Weights of a small transformer language model: 13 layers, width 128.
Each number is 128 + 32 x the weight over its row's rms, rounded and kept within 0 to 255. Layers, rows and columns count from 0. The size above them is the row's rms in percent of the matrix's.

# layer 4 MLP down (transposed), 512x128, rms 0.216, rows 145-197, columns 0-63
size [ 91 104  85  93 105 117  98  98  84  95 100 108  98  96  95  99 125  78  98 105  90  99  88 105  92  96 107  94 101 108 103 102 108  91  97 101 107  96  94  95 102 105 111 105  93 108  99  98  86 114 105 104 103]
[[ 54  53 117 114 105 169 111 112 123 104  95 169  95 121 141 112 143  85  85 176 119 147  93 138  98  93 168 168 122 129 124 153 168 134 137 117 103  93 114 149 152 169 151 102 201  94 112 101  95 110  78  83 167 128 145 151 106 106 114 109 118 137  86 101]
 [196 140 145 181  94 144 153 132 183 148 126 169 155  73 151 117 111 160  90 166 115 176  96 104 149 158  93 105 119 128 134  85 153 173  42  69 153  86  84 198  44  85  74 157 167 113 114  77 176 127 133  91  43 111  98 129 113 161 162 171 154 115 162 106]
 [141 169 161 129 114 165 139 136 103 171  86 157 139  98 109 197  87 101 116 124  83 138 166  99 126 116 105 202 116  85 160 101 151 109 150 185 126 139 130 144 134 104 162  60 222 108  78 167 102 140  87 137  96 140 137 138 104  86 131 101 119 124 111 134]
 [138 102 111  95 138  35 129 124 159 106  95 146 180 122 131 179  85 121 114 100 113 110 116 153 103 129 150 147 139 132 101 125  64 117 123 100 164 113 171  90 154  86 132 120 141 111  84 170 102  67  76  95 186 116  86 126  90 126 107  77 125 122 133 146]
 [117 153 134  78  99 125  69 104 107 164 115 146 106 165 143 127 119 121 115 100 121 135 130 149 127 107 113 185 136 216  99 122  85 129 139 143 141 142 146 125 162 132 163  78  97 113 151 192 154 176 117 175 113 113 191 102 131 114 184  91 119 115 162 132]
 [147 161 114 121 118  76 152 198 100  76 106 139 185 128 160 133 128 119 145 104 186 105 199 152 128 155 130 148 144 169 151 117 104 120 133 106 107 146 101 141 167 162  62 179 173 185 174 107 156 148 121 151 122 176 173 149 146 123  94 186 143 133  94 140]
 [107 147  80 109 156 129 207  93 124 127 122 141 103 124 112 106 144 146  92 128 156  59 180 121 100  87 145 147 135 130 123 130 220 114 152 166 110 133  97 115 149 122 169  84 144 195  73 130  49 131 131 105 123 102 134  76 199 120 150  80 116 116 117 130]
 [ 73 127 141 135 176  99 162 177  78 125 167 116  97 141 103 182 125 135 204 122 106 152 196 133 165 117 166  86 137 124 141 127  72 172 110  93  82 153 127 114 137 133 113 134  87 134 193 113 129 101 104 129 165  89  61 122 104 129 171  49 118 123 122 159]
 [116 147 123 113 135  84 156 188  89 161  37 105 111 165 165 106  99 152 121 153 112 150 143 160 148  89  79 180 143 150 149 185 185 135 107 114 118 116 130 112 150 123 181  97 158 119  87 177 151 120 147  72 152 197 176 112 121 114 122 135 154 100 145  72]
 [110 190 173 159 128 133 150 186 145 147  82 143 145 112 123 156 102 163  85 157 102 151 139 175 129 117 108 130 141 174 127  61 151 105 163 164 127 106 132 113 113 137 141  55 148  38 103 163 130 195  61 149 133 164 139 118  88 128 148 134 174  85  95 163]
 [ 77  91 157 148 116 142 163 174  83 146  90 123 135 113 114 135 160 112 107 134 176 153 153 120 116 100 179 113 107 107 119 167 157 107  95 150  82 122 183 123  94  94 126  88  94 150 126 109 189 184  84 110 158 106  91 192 105  98 121 130 169  95 153 138]
 [171 160 117 195 142 157 110 127 106 132  87 134 136 134 134 174 104 123 122 141 110  84 114 121  51 106 115 171 142 160  96 183 147 105 153  84  97 167  92 118 143  92 134 144  36 124 201 122 162 139 151 171 169 116  83 144 140 120 146 162  97 150 135 173]
 [153  74 109 123  74 128 121 124 121 120 199 142 105 122 191 130 134  75 156 105  89  58 124  79  95 138 141 158 130 139 152 134 105 105 143 172  92 147 160 104 201 105 123 118 198  96 193 150 178 116 109 195 105 154 110 149 116 126 102  98 155 112 150 138]
 [116 145 123 118 144  92 140 144 102 233  70  88 128  88 118 109 184 151 160 117 125 142 121 157  93  95  84 165  96 121 102 116 202 163 167 159 174  87 191  64 151 129 142  93 142 156 138 140 134 136 167 150 154 160 123 146 108 131 118 163 130 157 148  95]
 [ 57 123 115  84  83 110  38 104 140 161  97 106 148 144 117  86 147  82 122 140 107 159 116 164 163 160 134 138  90 150 143 137 155 123 146 119 122 144 125 150 107 181 123 111 114 129 145 149 166 165 156 162 159  73 114 215 143 113 111 116 190 128 124 118]
 [125 158 118 177 149  94 103 135 131 128  89 157 158 172 101 101 105 137 152 127  82 107 130 148 158 160  82 131  17 141 122 170 180 141 123 148 144 126  90 167 123 108 144 127 174 141 131 117  97 236 130 135 115 137  81 121 143 109 100 182 103  97 128 167]
 [124 144 112 101  87 178 131 108 116 165  95 149  65 121 177 147 155 130  71 135 178 128 151  75 126  67 116 141 130 155 170 140  55  84 122 120 122 118 150 124 123 155  80 129 162 156 189 138 128 117 144 114 116 128 123 139 147 123 122 118 118 150 143 151]
 [132 120  87 126 144 152  79 162 151 166  64 154 100 156 104 107 111 120 161  80 150 161 131 110 117 146 147 156 134 165 131  65 135 209 107 146 152 139 104 147 156  94 130 154 128 164 108 162 124 101  70  83 105 139  71  67 139 126 150  89  90  60 129 134]
 [ 98 145 105 161 107 122 119 157 133  26  86 152 135 131 140  91 102 107 128  87 184 173 177 115 162 121 104 140 146 125 144 204 134  97 137 122 117 167 136 148 144 123 112  82  87 137 109 134 112 201 131 141 139 111 119 137  98 177 125 157 135 139  95 133]
 [123 177 151 152 135 115 140  64 168 129 119 158 107 144 128 149 145 137 169  69  93  80 108 144 115  75 145  96 115 145 163 123 190 149 124 138  89 154 105  87 123 100  84 108 146 161  92 136 198 102 149  82  90 163 172 153  99  52 134 135 153 155 136 165]
 [116 197 108 173  65 115  83 186  72  69 120 161 161  86 153 100  72 147 100 184 123  96 104 159 146 112 114 119 146 167 181 108  97  72 133 113 162  90 137 130 173 125 172 103 120 145 103 133 139 165 114 146 116  81 155  79  92 127 182  89 118 165 124 118]
 [ 50 201 182 106 119 110 113 130 152 147 138 165 121 130 126 104 116 165 221 155 138 130 109  40  99  98 116 133 144 116 135 146 128 156 144 179 124  97 138 151 125  97 199 109 143 192 131 166 107  70 147 191 133 162  99 161 106 151 119 108 152 185 137 147]
 [150 167 181 131 198 151 131 139 136 139 208 150 139 122 153  98 158 140 138 123  99 188  99 143 107 154 141 161  54  98 171 125 142 141 101 184 160 126 124 153 167 111 108 130  85  97 101 148 161 170 132 110 130 136  72 157 120 116 125 192 116 156 226  98]
 [110 142 126  80 129  96 128  69 129  63 126 118  53 107 147 117  76  99 173 130 161 141 163 104  97 102 167 134 119  94 155  80 133 145 117  91 124 121 101 149 163 120 137 126 130  97 111 152 113  98 114 118 148 151 109  50 114 124 111 117 182 175 134 171]
 [102  51 124 101 152 141 175 131  98  97 220  83 139 108 175 167 120 119 160  93 155 133 141  90 156 113 133 160 182 115 129 101 102  86 118  85 169 187 190 134 132 120 142  99 178  90  69 118 190 111  93 185  88 103 131 116 118 125 112 105 120 142 100 137]
 [106 104 169 104 174 105 123  81 157 182 156 205 100 181 125 124 132 103 153 124 138  81 150 188 175  79  99 166  78 128 149 123 131 105 121  95 143 154 125 148 151 144  75 160  86 199 173  89 107  77 173 134  96 149 182 110 116 113 171  86 121 122 112  57]
 [218 122  77  91  87 111  80  83 131  93 118 112  94  83  95 166 185 107 139 134 155 187 152  69 139 180 126  97 134  79 183 107 127 105 101 170  76 222 116  91 151 217 110 124  99 147 143 106  87 127 137 118 111 101 122 164 116 147  60 129 113 187 138 118]
 [164 136  54  85 127 129 116 159 119 150  97 117 126 146 112 115 148 130 115 116 202 111 123 163  97 143 124  58 219  98 100 133 135 132  96 164  81 116 104 134  79 132 158 125  93 103 160 147 157 151  90  97 134  95 101 122  66 154 125 154 175 125 115 157]
 [245  83 106 113 142  92  98 114 165 149  81 142 117 124 135 148 128  83  51 104 131 100 134 147 104 153 152 117 120 131  97 115 156  98 109 148 104 164 127 167 121 112 140 113  93 119  84 146 139  87 111 157 196 129 114 110 207  83 180 151 143 141 155 149]
 [114 123 158 194 167 126 123 101 136 130  77 136 195 160 170 123 155 131 147 175 116  81 145 134 128 158 110 144  23  75 188 168 154  98 121 156 132 120 110 130 113 130 139 156 146 147 157 123 163 255 130 119  95 149 135 113 142  86 117 139  95 117 114 155]
 [137 123 120 126 137 159 140  77 137  79  99 123 137 168  84 172  98 148 120 164 142  81  88 165 132 130 151 170 120 108 119 175 142 182 134 166 184 124 148 133 138 120 144  71 144 155  84 135 108 122  59 157 122  50 105  93 139 170  84  60 126 162 128  92]
 [134 151 107 141 146  94 167 147  86  68 180 106 119 127  90 120 122 162 111  78 137 127 151  93 156 102 107 103  85 147 199 121 186 208 177 153 136  84 132 104 132  99 177 135 167 106  83 180 138 163  90 117 138 179 120 114 124 161 126 132 131 117 117 109]
 [ 93 147 155 148  97  61 129 110 157 126 131 128 115 133 114  73 156 114  86 127 192 107  90 126 144 132 122  79 127 133  85  93 143  97 108 157 108  94  41 142 109 147 166 129 104 149 148 117 148 172 128 101 130  85  76 121 143 139 177 182 138 136 125 115]
 [ 96 166 159 117 198  83 127 141 140 117 255 114 107 114 168 162 113 145 124 155  98  95 120  87 146 109 101 125 108 108 158 184 139 127 161 113 150  98 156 138 150  80 135  82 127  78 136 163 162 195 114 152 113 132  68 139  98 111 149 179 116  99 142 125]
 [135 233 132 113 128 155 105 171 114 178 139  49  94 112 146 143 109  91 169 144 146 152 110  91 148  68  65 125  85  73 170 103 142 131 140 116 159  89 140 139 174 102 134  85 128 199 162 135 117 156 104 141 130 151  51  77 118 117 154 159 132 115 143  99]
 [112 141  99 141  39 135 132 172 126 147  56 191 166 149 128 128 137 123  77 167 100 124 166 173 138 150  78 133 156 183 115  98 174 133 132 139 194 136  78 124 110 156 104 146 150 118 103 123 102 130 119 120 192 109 124  92  76 144 137 183 128 132 154 131]
 [132  56 147  90  87  64 119 100 183  91 139 163 136 103 157 111 128 151  87  64 139  94 137 173 140 173 127 144 149 193  64  76  89 126 177 111  96 119 137 155 141 165 168 141 140 115 148  79 105 160 149  77 150 160 165 130 112  86 145 131 112 127 116 132]
 [136 185 167  90 127 176 124 122 187 156 122  96 156 143  82 143 172 180 132 116  87 154 120 108 149 119 136  84 113 126 155  69 128 141 115 173 129 107 148 171 126  84 143 115 165 161 143 135 167 190  89 156 113 169 167  97  96 174 123 138 118 121 138  73]
 [ 93 183 152  82 117 111 139 132 139 104 127 127  97 166 178 125  79  67 119 134  86 162 177 123 135 113  99 174 111 173 155 122 130 101 174 124 134 122 101 149 155 130 124  82 101  54 136  88 142 218 121 177 123 161 140 147  97  81 154 172 157 135 153 113]
 [139  88 141 101 126 137 146 137 130  94 137 146 150 112 128  93 143 170 110  99 146 126 100 176 178  87 153 129 125 148 127 111 167 129  79 131 114 178 114 115 188 164 125  34 178 113 110 226 148  89 196 108 165 112 131  92 147 137  85 103 172  99 125 163]
 [139 197 127 194 166 136  94 124 179 110 108 164 133 136  49 136 124 203 127 172 167 136 157 148  91 174 145 148  98  60 117  77 154  89 123 210 121 107 147 134 141 125 105 123 117  91 116 116 104 114 169 110 136 174 133 134 129 138 117 119  94 138 124 120]
 [ 98 164 120  69 171  98 154 119 136 134 148  77 182  81 136 110 137 135 185 139  81 218 107  73 150 141 138 154 125 100  68 120 136  90 169 121 124 108 151 147 245 126  93 116 114  82  88 166  76 153 143 143 154 145  98 123 136 134 138 107 165 158 176 120]
 [164  67  85 121  64 134 134 144  86  84  86 139 111 110 171 134 116 101 181 214 108  72 118  91  97 129 170 122  91 126 201  56 177 137 124 110 121 178 103 120 129 114 131  83 167 139  81 112 136 138 107 127 113 108  91 100 105 101 119 118 193 143 180 138]
 [133 143 106 112 170 185 146 157  87 114 125 139 110 113 135 112 114 115 148 146  89 157  70  54 139 151 151 109 100 141 163 233 103 148 172 134  85 123  80 113 201 118 106 157  78 135 103  81 132 116 105  79 125 135 122 112 135 140 130 200  64 121 117 154]
 [112 127 109 131 140  58 181 139 103 142 141  87  90 137 122 139 109 118 152 135 138 121 112 105 101 124 176 151 149 135 126 137 133 190 196 120 135 150  90  94 136 171 166 135 129 112 121 151 115  70  93  91  91 179 124 113 175 106 124 115 139 151 155  82]
 [114 115  84 145 139 121 145 111 103 116  98 127  70 108 104  65 166 135 141  61 164 146 160 107 107  52 115  79 115 160 101  94 153 124  32 197 174  74 137 111 133 128 144 130 159 107 175 171  90 129 158 141  83 135 105 162 215 133 112 101 110 102 131 180]
 [138  79 161  99 125 157 136 101 108 133 130 149 113 175 204 140 120 108 183 163 178 132 119 166 139  82  87 129 130 146 127 108  75 161 177 119  85 170  98 159  87 152 107 107  79 164 137 124 127 124 145 158 126 163 150 192 104 106 111 145 134 138 114 144]
 [134 147  83 178 107  96  74 155 106 160 113  93 157 124 147  90 162 133  76  70 113 118 106 211 116  99 135 103 127 151 138 120  96 136 139 148 151 138 128 197 117 109 103 120 161 153 141  92 121 105 160 199 122 182 166 133 159  87 142 122 144 139  80 121]
 [217  85 102 119 168 131 102 118 130  87  84 106 163 123 162 169 177 150 112 151 113 141 122 170 142 114 147 204 108 128 109 136 150 108 167 159 227 139 136 121 151  87 163  98 168 148 167 129 151 164  63 151 120  75  81 173  94 135 148  63 126 105 105 121]
 [132 138 128 149 146 143 166 158 132 133 145  74  95  96 161 120 107 137 119  94 117 118 127 149 145 139 113 129  78 109 107 154 129 142  99 187 104 121  67 103 162 158  94 109 166 135 140  90 131 169 122 121  84 145 123 127 131 167 130 106  84 131 128 185]
 [141 154 139 144 109 165  55 133 150 108  92 137 123 155 157 143 118 147 127  85  98 190  85  97 193  96 138  93 137 128  85 141  92 122 131 134 151  86 103 111 166 125 175  94  82 142 102 132 123 145 163 140 189  75 148 197 138 168 104 171 154 150 157 130]
 [ 73 110 114 172 134 151 127  89 161  71  92 110 126 126  77 156 160  51 135 104 118  87  75  96 172 173 135 131 106 112 121  64 119 128 144 118  74 149  40 100 107 154 132 105 138 110 151 152 130 119 124 106 152 102 119 116 120 170  85 174  75 206  99 150]
 [136 152  88 138  72 163 161 169 128 134  86 106  65 111 116 146 167 135  74  63 104 113 154 132 136  85 109 136 191 126 181 111 161 116  60 151 131 124 107  97 121 143 124 137 112 145 140 182 187 167 130 141 188 204 150  75 102 105  89 103 138 158 160  91]]
# layer 4 MLP up, 512x128, rms 0.208, rows 146-197, columns 0-63
size [103  89  88 107 114 102  92  89  97  98 103 101  93 102  88 108  69  99 101  93  99  87 112  94 105 108  97 102  96 116 101 103  91  93 112 107  96  98 100  84 100 104 107  98 107  97 106  80 111 105 105 104]
[[130  98 115 111 115 148 127 174 114 129 108 114 161 146 227 134 114 118 113 107 144 119 111  99 165 186  76 121 109 162 102 149 127 143 107 106 155 125 182 125 143 135 153 140 141 188 112 101 181 136 168  79  90 163 103 152 137 176 134 121 143 192 174 151]
 [ 96 108 156 102  90 149 179  86 134 146 115 133 117 147 185 101  99  69 121 199 111 165 125 155 124 110  77 148 141 137  81 110 134 167  99  77 127 109 184 134 147 128 158 118 111 156  88 159 103 206 119 179 190 151  42 111 122 152  82 149 142 111 136 145]
 [151 179  88 172 133  93  86 143  90 103 127 159 103 140 107 116 114 116 111 108 137 152 143 208  26 112 132 136 109  98 112 143  93  87 144 147 129 156 162 144  93  92  40 158 108 137 137 140  81 126 120 173 106 126 108 110 127 176 133 125 113 130 193 142]
 [117 105  78 194 159 124 127 172 143 166 173 179 124 128 139 110 128 110 142 101 154  29 145 147 121 148 147 158 135  72  82 148 134 138  95 146 147  73 118  69 130 149 105 153  98 152 146  76 145 100  72  95 144 118 147 130 127 168 138  83  98 143  99 166]
 [ 66 148 145 115 143 132 111  92  95 130 125 126  98 112 192 121 178  76 104  73  19 128 140 148  83 129 176 102 103 151 101  69 148 125 175  97 123 196  74 140 133 119 143 177  93 155 105 163 135 139 130 150 148 102 141 179 153 232 130 126 111 144 187 175]
 [150 103 138 193 112  84 104 183 104  82 134  83  67 182 187 159 136  68 140  94 115 127 189  71 108 108  98  99 154 102 115 137  96 143 121  88 133 174  69 115 155 134 149 119  51 108 124  99 152 170 121 110 114 115  94 134 159 125 137 148 163 109 106  92]
 [115 163 107 163 114 137 130  98 119 149 149 157 137 149 130 131 163 113 105 110 109  86 187 145  69 167 132 178 117  98  94 170 106 137  90 116 155 160 164 142 138 123  95 129 118 144 119 132 138 128 101 128  87 116 115 171 109  90  42 135  93 198 177 130]
 [134 132  53 108 107  52 173 121 118  86 223 132  96 145 120 155 186  67 157 127  92 120 115 129 165 137  98 109 105 109 106 114 134 110  78 132 117 121 127 198 167 140 127 165 164 123 152  93 120 129 132 143 127 133 126 144 120 139 118 128 125 163  38 133]
 [177  34  89 122 132 143 131  84 142 108 188 116 139 138 144 139 108 126 163 190 107 131 107 157 108 210 145  99 106 121  80 196 107 174 129  95 125 118 127 173 108 141 110 183 132 160 128 117  76 102 155 139 130  62 131 164 148  60 103 108 124 177 125  84]
 [112 127 142 166 129 187 175 133 156 156 159  80 137 153 126 138  70 116 161 100 126  70 143 128 144  58 130 144 156 154 159 154 143 178 182  89 158 104 123 116 121 145 129 142 103 167 147  85  70 158 172  62 179 108 125  72 139 123 123 149 126  83 153 119]
 [119  87 149 109  90 142 172 127 175 126 155 133 152 162 159 127 131 106 115 112  85 148 130  97 147 144 107 101  97 128 104  90 107 198  94  78 103 124 141 160 142  76  74 130 148 106 147 107 142 126 173  95 118 167 150 144 127 201 104 148 140  95 123 129]
 [ 66  92 176 110  80 156 126  98 129 144 183 116 146  87 125  81 155 117 133  94 110 194 153 173  53 176 143 113 121 130 151 133  99 159  75 106 146 135 150 114 153 166  75 110  73 153  57 133 157  95 122 122  85 154 146  77 153 152 147 143 164 162 153 144]
 [158 136 172  91 115  99 121 104 110 186 170 134 145 175 121 126  85 157 192 119 119 177 101 116 130  80  80  89  82 191 165 157 104 136  72  71  91 134  96 134 117 148 166 177  73 159 151 117  99 137 124 114 171 151 114 156 131 136 119  95 115 161 167 122]
 [130 164 163 150 149 101 148 115 127 165  96 107 132  92 122 117 121 137 125 154  95 155 141  81 139 130 110 135 115 215 152  93  89 158 123 138 131 131 133  94 138 119 156 124 141 166 185  78 108 135 163 142 127 171 122  81 139 133 134 117 121  37 159 157]
 [167 151  75 171 107 184 151 144 131 174 138 143 128  98 133 117 132 128 189 139 163  77 112 162 134 184 131 217 216 110 155  98  85 112  87 129 112 209 173 101 162 118 119 131  69 138 156 126 120  85 147  88 117 103 180 161 116 108 123 165  83 133 106 160]
 [127 152 109 122 105 122 198 136 131 173 121 172 127  71  89 134  74 158 106 159  88 108  38 193 150 150 113  74 108 141 103 178 113 158 157 140 131 150 103 142  81 155 122  83 115 112  77 122 176 129 127 107 103 106 120 103  78  80 182  64 129 129  89 158]
 [ 95 156 155 132 101 143 174 120 105 170 115 118 164 123 132 124 130 171 128  60 151 135 110 153 132 178 126 110 131 145 136 142  90 136 149  94 157 117 129 168 114 100 107 144 110 163 168 132 116 153 160 135 183 154  98 120 153 142 156 122  84  80 171  63]
 [230 170 120 149  98 191 129 140  76 122 130 169 106 157 103 135 113 129 146 135 140  76 113 118  96 106 154  86 172 149  94 131  86  93 134 155  64 111 108 166 126 147 138 159  96 114 158  88 123 164 153 100 172 106  92  99  91 178  69  95  93 167 142  89]
 [ 93 120 126 122  74 116 103 135 108 124 184  91  60 120 127 159 141  56 120  72 160 120 111 134 145  70 153 153  72 134 124 175 112 135 181 178 122 164  93 141 100 130 123 128  84 167 161  97 124 148 116 131 135 119  76 100 135 115 117 175 106  66  48 134]
 [ 94 114 124  87 142 109 156 103 193 174  90 115  63 124 130 186 208 126 121 122 141 144 139  94 117 120 144 127 166 101 145 146 113  73 135 155 137 137 182 125  81 128  71 102  82 132 155  98 132 124 143 130 150 134 128 171 119 106  65 181 119  92 123 151]
 [140 160 136 123 119 123 153 118 193 188 126 134 139 146 144  97 113 143 122 131 148 161 163 194 114 172 135  93 131 160 123 163 143 130 136 113 156  83  89  99 114 136 153 104 101  63 119 177 115 154 127 101 201 116 108 180  97 148 109 112  94 115 164 108]
 [ 56 131  76 115 131 141 120 165 106 185 116 174 109 130 162 127 116 116 167 100 118  68 153  65 172 122 128 118 119 116 122 167 115 146 132 159 123  82 155  91 120 126 126  70 153 133 138  74 117 173 178 110 196 128 142  85 149 176  82 140 188 115 151 170]
 [118  86 113  96 124  96 132 162 160 120 138  83  63  89 164 117 167  42 151 121 126 102 194  69 154 115 136 112  76 147  80 103 124 141 134 177 149 137 121 111 134 193 129 173 105 132 123  77 123 190 138 129 114  94  55  94 192 130  97 150  69 110 135 162]
 [149 135 138 167 110 115 106 157 104 127 115 114 129 164 123 128 108 152  64 138 174 100 165 150  41 166  86 134 158 158 159 160 114 120  66 178  96 126 120 120 172 124  78 114 136 143 148 103 128 153 138 168  95 184 171 115 151 149 149 120 114 111 105 153]
 [190 148 138 145 102 105 114 133  46  63 168  99 142  91 170 160 114  60  69 128 160 122 141 109 156 114 101 133  95 109 145 177 121 135 150 124 130 167 135 156  99  91 134 110 120 166 131  80 129 164 121 121 140 104 123  71 139 126  92 101 142  94 126 147]
 [ 84 137 165 162  95 173 114 135 179 107 148 100 113 132 117 119 143 118 147 136 104  98  81 176 129 117 105 122 137  97 121 100 176 123 112  82 168 174 131 129 118 170 161 167 105 133 151 150 161 121 138 118  47  88 136 120 156 151  91 129  76 110 151 170]
 [122  98 132 163 106 123 109 135 187 117 145 135 163  66 122 132  88  97 174 137  47 138 154 132 105  98 118 157 100 181 123 138 104 137 123 102 190 157 133  89 167 141 118 166 100 193 164 133 123 143 166 170 165 155  91 131  99 117 185  90 163  65 135 124]
 [ 79 157 102 160 214 139 158 102 107 119 108 155   4  86 116 124 144 141 108 153 166 151 141  90 128 100 148 112 151 119 123 107 138 119 107 143 118  96 107 126 130 170  82 169 135 120  99 169 155 151 125 127 124 103 191 157 153 173 121 128  77 125 107 121]
 [109 163  99 162  97 162  53 133 126 153 117 104 156 108 142 164  84 139 117 130 153  82 172 151  98 140 158 145 173 119 120 110 170  48  90 132 106  98 178 105 199  75 133  98  98 145 117  84 146 146 147 138 126  84  90  96 147 128 113 212 100  85 132 170]
 [122 111 102 155 122 123 156 190  57 152 100 104 104 120 145 144 128 110 136 144 153  52 125  98 199 130 156 145 132 129 135  94  90 126  99  93 135 139 109 137 121 193 131 108 132 152 174 100 156 169 148 151 114 160 176 147 110 107 178 111  81  67 116  94]
 [199 101  86  64 127 106  95 119  81 120 123 151 165 109 152 102 150 109 129 113 140 104 172 126 115 194 149 129 154 184  79 151 105 103 143 131 111 122 123 144  85 158 118 130 181 108  90  57  86 134 204 181 156 104  76  95 133  65  92 153 114 152 163 143]
 [112 165 128 122 180 116 136 183 122 160  71 113 155 114 106 174 192 147 113  90  68 194 126 187 119 143 137 142 120  90 132  92 148 108 145 115  81  46  91 117 136 127  73 102 125 111 136 160 106 177 145 151 159 165 134 173  93 128 109 136  97 134 185 134]
 [142 151 174 118 124 106 115 138 111 103 112 129 152 104 150  71 110 130 129  43 106 124 127 124 147 168 182 140  95 126 130  83  82 113 134  86 129 124  85 109  65 110 141 132 112 170 107 141 171 150 116 125 186  98 135 118 142 172 137 168 164 150 158 124]
 [204 102 132 118 139 134 108 101 108 209 102 151 114 142 137 143 143  93 187 125 124 136 142 171 122 145 147  95  80 185 132 177 146 122 101 145 111 148 129 110 100  84 182 136 128 147 141 102  60 125 165 147 173 166 156 128  88 170  65 104 111 167 152 128]
 [127 175 138 120 139 110 106  86 120 134  93 121 150 111  90 135 110  92 125 116 139  44 160 137 109 128 148 144 126 123 155 138 141 113 106  76  69  88  83 123  97 123 148 101 102 113  83 112  97 110 146 196 153 105  74 177 129  90 164 107 130 148 137 152]
 [176 140 118 119 103 101 196  88 114 114 150 164  76  97 138 159 116 112 120 165 211 139 153 113  78  86 137 112 159 170  90 137 148 104 214 124  91 123 127 124 123 106 111 147 102  99 162 115 138 167 151 175 149 130  86 115  74 154 130  89 103 115 140  82]
 [156 121  80 127 130 127 132 137 111  97 124 167 139 131 167 175 137 142  82 122  85  60 121 128 161 144 118 150  73 151 141 145  70  58 129 121  83 106 134 105 145 127 123 161 140  98 160 120 101  98 133 116 115  47  93 170 150  44  79 154 123 108  72 255]
 [102 175 117  89  99 121  84 110 170 186 145 136 127  91 123 116 180  59 122  69 146 146 100 143  99 161  79 126  94  86 160  54  68 155  69 172 119 173 154 103 152 114  99 132  98 139 141 117 147 139 111 167  96 112 137 163  83 129 132 130 121 137 124 159]
 [222 155  87 158  86 115 137 161 157 143  92  84 134 184  78  69 116 109 110  79 156 134 179 116 145  81  94 205 105 131 169 152 105 118 136 131 112 188  76 132  86 116 102 148 137 142 170  25 104 159 163 157 192 150 133 165 112  96 115 156 110 129 117 105]
 [128 148 142  72 126 136 179 144  96 205 125 112  74 126 206 135 122 118 136  74  81 172  96 137 132  97 136 122 168 194 155 128 131 134 101  66 158 103 100 172 115 148 157 119 136 130 118 103 138 177 119 135 140 125 106  77 148 154 175  82 143 128  92  91]
 [133 166 158 191  93 105 156 107 101 187 138  98 133  75 153 107 106  91 162 145 133 146 123 120 142 163 102  86 107 156 153 178 129 125 121 105 155 125 186  79 137 140 209 105  87 147 104 113 147 128 130 104 105 156 129 119 135 149 167 147 123  91 122 121]
 [107 135  51 103  90 103 200 100 200 125 134 121  84 155 126  83 126  63 195 113 105 145 102  51 147 143 140 142 131 147 126  73 117 142 125  99 159 153  92 124 114 125  98 156  73 130 122  98 105 171  73 132 129 184  98 176  86 157 124 114  93 120 163 207]
 [100  95 128 121 129 119 104 122 120 115  92 110  80 132 109 161 146 148 108 152 142  50 138 130 136 109 100 184  72  95 119 136 112 170 125 126  62 115 126 119 120 174  66 142  88 108 110  74 165 128 196 127 145 157 155 119 163  80 140 105 175 144 152 100]
 [111 141  80 132  85 194 172 141 109 127  94  86 159  57  83 146 102 150  69 175 126 110 136 160 166 102 131 165 126  96 150 159 149 101  54 113 135 110 147 156 128 173  70 104 114 155 143 107 158 127 170 137 179 132 120 152  79  90 142 108  97 120 119 119]
 [108 182  90  89 134  73 104 124 121 100  85  78 178 127 102 137 162 147 154  51 121 102 120 109  77 129 145 128 145 120 106 143 140 138 140 125 129  88 137 151 114 138  79 150  58 115 168 148 140 121 122 170 154 139 131 151 113 175 120 160  88 142 134 147]
 [106 164 161 122 140 160 139 132 121 147 151 114 150  85  86  98 103  87 105 128 125  75 147 147  72 135 113 160 163 103 108  83 106 135 145 182 106 124 142 124 134 135  77 180 141 122 116 139  95 137 141 136 105  70 178 157 176 125 129 181 138 127 187 109]
 [155 140  76 117 151 162 113 123  83 115  99 145 169 117  93 178 125 114 104 155 137  58 160 150  77 145 123 112 113 158 101 140 166  91 140 195 109 154 135 110  87 125 121 152 133  63 117 132 114 140 110 134 160  77 140 194 121 109 113 147 180 100 152 171]
 [112  75  68 136 102 154 121 133 106 193  80  95 127 100 133 143 160 100 100 157 117 138 142 147 171  83 138 115 107 150 201 105  92 177 144 145 103 117 201 111 152 156 113 134 101 170 138 140 128 178 187 163 136 131 144 145 180 103 146 156 110 152 134 131]
 [157 156 118 176 103 107 115 140 110 137 116 115 140 161 118  96 121 118 142 145 115 147  86 177  82 198 113 147 130  81 119  85 101 141  96  95 129 210 143 143 139 100 126 134  90 127 169 144 160 145 118 134 109 120 182 138 128 129  84 152  66 170 154 137]
 [ 69  92 125 100  96  86 118 120 104 104 159 106 141 141 214 121 115 116 156 118  96  59 140  65 162 172 124 128 107 169 133 172 110 153  83 100 137 126 145 180  80 167 156 151  90 151 140 125 109 107 115 190  83 157 135 151 139 112 139 119 156 143 118 146]
 [106 164 111 224 143 105  86 163 109 128 117 180 117  98 132 132 148 140 121 123 182 137 121 167 119 126 165  99 123  85 104 117 113 118 101  63 104 153  91 177 136 156  87 125 118 166 154 144 124 114 121 145 145 137 100 154 109 110 142  79  99 173 164 165]
 [155 107 122 160  87 143  78 110  98  85 132  95 100 170 165 119 175  84  88  81  90 206 122 158  72  29  99  93 160 214 111  93 110 162 152 107 105 155  92 143 120 120 135 136 129 188 166 140 121 183  95 100 107 159  72 113 132 124  95 111 122 162 147 146]]